Part of a small language model's weights.
Training: a variant of Muon for these matrices, 127M tokens, 8459 steps.
Each number is 128 + 32 x the weight over its row's rms, rounded and kept within 0 to 255. Layers, rows and columns count from 0. Numbers have three digits each. The size before them is the row's rms in percent of the matrix's.

# layer 3 attention output, 160x128, rms 0.155, rows 71-159, columns 0-63
097:099176142110177185101240119052152117148141139109157114130119140086107145076108138134111105112080085105105152132039134125135089164097164130110140146144162099123186114183085159079130087125159153
105:068148204125093058087103193131206143166195150179116169079148159124178115147081108154090118115103132122194148101127123171126104155145077099068153118131127124079131093085081099164141098182094088
087:137063110126153159076122114107120101102152066140171132112134052185106170115154087102096123116136116093101138178137126158114120119134090157159105056117085158103074115143154122108147168198136196
101:119091163108127116158145095066156192139168135199115138094084098097181046147089138108143147098102099095066118144102132099107154174119128171110129117137116159158181183106148165114118122114102159
101:125090120117099088171138119174147152185117105113100156055138173145131137224151112144157120138189148101160134107118124125121101118073112156083081135084148130130154147116167138194158199120131121
097:091128078137156122150105105156206155160081179132086087144194092134188095087141137125183081134144052150163131063116132135084203114119120094130160170085103117099152138074119103154111186168130185
106:166171100070093154182135142086185110182127107181139131132110080149165161081144147201196098131156144105178092096086149148120145119154134183103130090134137162166082146161146073143105145035118127
091:182223101107087191160065085163120200153127077133060141099117161105092139119115126103165095127117077150170137100170130174126093074154074173175112147053145103116110145133135141131133150145100174
096:144097171162100164136152157153190090135182130128103113132174083118083130092089142153149062129138150132089090090099129100084131085107084103130086146116158073144206114093122132187098078120098104
101:059151111153162165134162081104133166086135084057223109169120173178120151145133148154075137125158114173083073162081158138167148121147138108113125150192124159182164092112103104133118130128211145
104:114137103133120127108152047185145144076192122124146176107109122058132147039109124171154125138134116116092110162142123122153148100164187090131127136104101129159134114165152131092088205147144136
105:166137033112129119147131086118148164167179114167139156131101112175125074147082147128077062150088124089106154194104126102131187114158177167136193157131156111149128093069132122131133124188128080
089:057146142101052150139154160130140084165153133152163146118140079122086181086057130116143096113082131151049116110157114145156126132140109144196172134135095077180041168135116131186123143128163126
111:135143177118121105108112145083139134137118080126093138160155145177130126094159173138112157116112062127124113180188173131112087167137075115114143202142106073132126172104099207163118129118151135
096:124074157103160059120145138158109138133165172141124175111081094127119156197118168149139165139084172120113199148129178095039131172151208148137158167126125067077133134080143059148107119100095198
103:147134164140156134096121131112143086064125157163170111129098166170206134121156151083089133156128148154163166121128130060185102159127078150018077091145212106127127111110160099158126079100100122
096:108141028114073127078157172101147139107089096186128133132168078110155090168140187122097130069117119157157168092133153139127143102104092183081098121134184158114101171078127157138138071122099161
108:132139128105064162161169213135064072033127096163115104150161150136095168109122109089152103079131136130103186152088165127134102065165122143134075160012087163126121144124156140144124186108158107
108:110170197181114144109130097095178126156139143113102134202025163170124115119067107102155129174149210113117092104087133153136146200127150153105076053096103137125149110120134168099138097113115149
106:122178184134136078080099153116150094177118107123171108151180140081150109066101156113142136108159081110119082167092090146133145079151147100106151074083084118123139061123135124142096097101166082
099:144077130119142139156107132111117189100193111153154075191224095102190145087126145122149106123106133139104170099143182094161180094104130142155107147106161148149170109143098092113137109078073110
105:086120116130098048114148127090172123139131048128098116084114129058135127135149072132115100086132125209167157190076080076080086088154105106148080118071125080163141108169103213162092132109178173
105:184123109056106120155077112127135123123158163117082105089163147194123113112158119130141100173203042146104111161153137104177082084054095142193158139146156095124167173089103149065154108116113144
108:067141089091106172099164107158130158182109133178096169100083089064082147130111019147152135110208080139074175163104117094135182141136101164108106089104135125128129120115132108189132157138108179
104:103122115121139118117071135114066119128168138125141120166099177152103110176119082134155105095113141110183162125181090122195132168150109095127064090114090137094137124071160120099123122149066197
102:101119108174131152174150128124107097124158109062095136128143102108169130106086141164103104171063169092111187142162166058117169092128193131210124117111117094107141158118087125106099171096087132
088:106129163095113117137089073093087089088127119124085141123125186087141133087144116128051132128130129116178110144182160116182125197093118150139078060136156097114103086161166138112062142142168142
092:141129114149113166140092147147149162167152093041099122143122043101086138131128107123145058195148132087114154091109117177065095160099118121156168106131162135201141113224152192143155189131106112
097:113074132054124044133109145059161121128202142123095162182109161142162170164124102057134102106122098134114161128088114160150117085073152080113143104087113069082065166092171089096114148097146087
096:158143134158112129159113151120157135136158108176094189132124162121155186105148107084091140139143141083098053158100145057134128144114229182093099124124095113080099150130098117098114159159134167
112:106095106155171117123130118105135104127117046113127171118122065173110155116100094145143112087126173125149107077134214130083121127041150154137106111066085128130130121090119166210108102064094070
105:114200116140081141190071109172119140083153139090125126092101132177154128152130121104055108089109126125148089152133123142148163120124217082106080118122135150138069113201094209135184157139089196
112:111135155157168097120125096120131174106172120103096166150108054123128105119190121156116164108141086129119153134112158147223124109166130159121097156073125125099103090116177122094100201105129144
100:106114112114130102129138127148102149146084115130079194123211127136141140147093149125086167115147125102109144101138171123154114159168162123119138150160114142173145093136102094141089162175083059
101:124141149124175168091107115105131108170109124194076132138086092105178132122125193130121129126117110133184134122105127177077115177111126091146101156066069147144170124132169056135070089123184112
093:110143082144123151159153109147064149174174118119087159087068127073169158152135138086115092158124152198169086138136153093077120135140128114090071132122095108094108128104139138086137118129180153
100:125131105070168136069079181107141065138143143149149190128148134159066152115164197120155108108125130127108158145153043186123178108133092147096080129136131145139146166185141056069189168125131096
106:130138145139155085109162163111119092175148173163049092140169097156107148109113078126097075108147095106130076122187168097084162139129096087098149120145099194087112180097108138121138151136121145
103:104134112157119161171123106073074141115078153143116123127094134114127154140085153102103128128133135167134113141117079196161102056124088136136156100132188171103109104161167114186135184155100120
099:110161066132143140126195129178142156193165123107146169155118187126143111099104072135141177148133134111085203138132134093171156098129108100135151115171121121089172207072075140108191111112079063
108:088060102183194138124141070123112081173115160143070052078112110095119137081133156118184126110140139141155200122096109145134164096117157105112114108121164142165129175127148077123117139055176124
101:134100108078083156127140079127160143117109152125115129097185168147184125105051076181149093150139104190120208157073132187135162136127138131157148102099103078100111130116144132148120111109109150
104:147126126128124134071076126166175123145104168192145120148129114133140103115131123113097093121147167102089142143146081070121152167159132107121092126155112166156146105125146170070093087194175144
098:106066168165129128123162172121093165138097057131170124146146119147162137128087138106125158149159166148155087101145151073131171062143146100053144099171170117129045117103116126121124143114116157
099:146134128161082088111112137126154128157168196142129188150122119068163096170145125114117116146089117172145080130138200173134137093111128190149148088158138161123102100124168068122104171163098179
106:124117189088129202141119096172106147090158097149078111143142084126104145164167130179145093145135097167158098168099112096103080203078150118129151175065104100160119110115171162134125134124197071
110:187193092144091140137102129097093138117187081169106149138158109138202158131176125150137103163137109110175186182107077134059121167099131141158144093122139126080120135076034184133163159149172168
094:093142132057138151152132125132173167173152086100119113145109156150182107138129089163079143094106102128108120112134226140073167136160118142148168157153122183063067155142093148140124122121110093
111:104147087117099127076117115143101130079144115164123109083052071129176130159127077157103104150142115080103144090140068143138137127088145185128186123170160152134104114076169101147120111141164070
089:158109128120082121148159152122119131079075168115116160119110117097165171115132084064160128088171108134088125131086086147152091110125063171082127146184131108188079112108163173022132186110112154
088:138149201052086223130174140163138089135137157108118054112120158123068114088085123144093157196143120150130161093156119123104097163149187151125124141128127134150148094101126128096153105126106133
107:067150138141090108110116120169121145087116100146115127141057131135145170085186170235128165123166117168093104109120124106174107063125125092148153159130172098152126126110121120192142126077120111
090:132168163144175097061193143135094169193108164155101105081143116204157136133114159124080096142223183133134110185126070061129144156086090140124119094129063120171114156133147128152114104131097140
103:073118176180162131150182138110115066083137167155140173160229127131159153126148151081100170115107099124155140184094131101153034177121115162193156133129143064107101106121138119173086114137162139
095:168162139135127109078114177109185140149176064155158173142177164118147136141109169112153154165108137145094101144092125138069113098097143095152162136082093111154132104141139131171123159201145189
104:095147163174084175106065089100169140110134157129164164124127128194165170161113181116130112135165173132146154148122106120129139092144153178070083099083172161174135078123131117091173148105098139
089:169147137168132154135149169116126141144140162109167149097122155063131050138134130092089136126151229077143149098096148088042055104131067087165137116131138115149117150111142164115161131182171120
097:140132093099141116137122103107139154170152092166177177125149130142143107121173098152112141173140154123143114163164178186142139110088122135088173065137166117145104186112107137105101141122161082
101:171174112106124159153105114093157112147172145162132109118126098169100157107120214080156140103179166088113139131101110149174115194122135080067161111163133100175097162191114059160116091152071170
112:156205152147112112068156136088143097125097152136126121107117059103181102139171146109133180189115169109125169073178101121109158117157152109144070149138248119094160122160196126137095182154140155
113:138140178203174167100098100175198093154131187129123141193172144158147137131133144095107114126061117192136148173172163150152177108065099086139119105104134075140093113072123137139116133102159140
100:092146130170106066059090074079109131098174145094101134112113116102138139117103157132123125131109073053126122161083144112185163172176121114062107139113176167120138158168088177153099102136115083
096:114168080105176137167087089184151136112095108084118191084109165189129091097084125106150121088099163067094201115109148144168105150076147094135205128176167145103142082118165142107121157110126171
109:130181122132115053129164097141110153091040171142102111132134111081073113123058144086183129100171102073142129140124160137128156169131138119101113096112089119152230159148110120180062115129152131
110:187183084136179091145133119156126175144175127172164174123110124136097129069151144105120111149123151151087143120141178126133113131076111163105097117073136151158137220148150199102105071072146103
099:096156162143071132078140100152083101119119174120159159134138135124043122097138100169134165116147131113094110115102160094118134128135177134160152097113110109124107175147128122117153060138123188
099:096149146082138065208133077180171152103076100159153091130172099148085138192042111139052083140162154104160133161095105135149086150090124147130125156111121146155083137141154141138142194093155143
094:109103123140107112136123134036124114103143131091130196135168120133168098119130140107074075113153227222102123111169083065199127136146162129169177118157130122154106051165095139096104131035128122
107:140072077072121067118088182136092132117175158080104093149155111114105169089131108139131127109101143180115129140087181102182093126159064055065139146063110146142126115157099132079139098134141106
104:162122139128092155149148162131141126176089107162129107097116128086167109081104125155150139111079102151183120106134073109178144186113124068086099128090109106127107097125074107092113121100140101
088:092167140090105137142130146090104135148146156144149162091113070144102189049072112120152182140107107147123170143137079127215161174108172117100208124131109095108092096138157092155089138143102174
090:118014062118106203139143131156106127158137151135062147138104109156166108127164136159166184132111136114135044125153135128125182060115126107080078126116078155117144128131106161137120141145177158
094:128123182116101148178165110122057141083140103139181084072129129082082089129128156159089093167130189118139095091151146186131085193127132106136121121179165153110173126103177121159186192085125117
106:142096139199105148121148132179086088172132109125127082119072129123151090141160145122103145109129067164131106139115126192127082143067066119110142149077075129086127122147136078144186079145116071
099:162116140155115129120096084132108119148181120134141015145138098161081115094189117152111173127210131107142100143144110099141158178147140131091164136090119118098161104099154150146062211168078173
088:206123127183116124147124108137123140174129120131178145165078120098132096118142158124061078131102154088096151132132124196107104081165098130100105095155099124140134079108115168168114138141172005
101:106140083119172115169166089100114141122116145144096098117074117190135124153129109084162131151181152120192129114118111072223088164149153123140108051106119086116137161053068126145118130100104094
092:082194108109094134088082109162160132093099144124152106176059132124144129175083121179118122119095150109104115100104102071101134156090126087128116134135086113168076070164156126122130095157185055
111:172163136100140088024107153123140094123113112100144135051123141124133127145098168097157155158170118115115125117124129108149173087121100142095128070149136063073151139112161123210164130084119057
091:095119129090134176124153129130129100117157120177156205147153076135127108112114095119120140094064236126195131169126077078104116117114129128150139098060077116166175070175113161064163116088154114
106:135064127153158066196121146154108156085133157041190106084167138090124088104129123059115156100134118187131165128156105143168117138104160123167120100159128201154106134097150131106127130141115093
109:151101089073177127138164071191154081109108098135123155138103080131086173129148123127134140069089150081139086106146174130131143168152136096119179097131103145127123123168135159191139115110086161
094:132077082143123113120096158131129069079095105149137179189180140141069123126141085159170177116160186114103132170108119062128132161090115202120132142085128148155105137210132155144099224161140079
100:099162100115149094136101147097091178147101133079126093104111107195051112123082140121146142111167171175219131126129095112114146171152082083137188171129105138127082152116125126101147158128135069
113:120157066159117143099200126131115188065129168117104090150169162160118125178139141058109036123147140150133145138091142139113175132080152175108065109111125159150151138160136156164099174129089136
098:151131107148146086095106146160098191121094101045122132181146137161161152202101092128139152113188101065142098066105143079147110149094118104121059098156132177117160145129084104143039100164146120
100:116155047163099084086117126180121102087169122118113096058133078151103166128133210130105183135125132119182139181182134133122093107127158193140138086206117092099069113214099163093094074067089174
103:137112044135089088129117176087083151072112129062120137152109084135153089150148140075100121166087144148152130112119102151103152108122148149132135133118089173098179104151089119178122105142115135
098:148158125165113155143162127118136171131114124135150144164122120151161138145098170147146141175136167103119095099095080101105098181127148122111163175119105193136156181137076099163116083099161084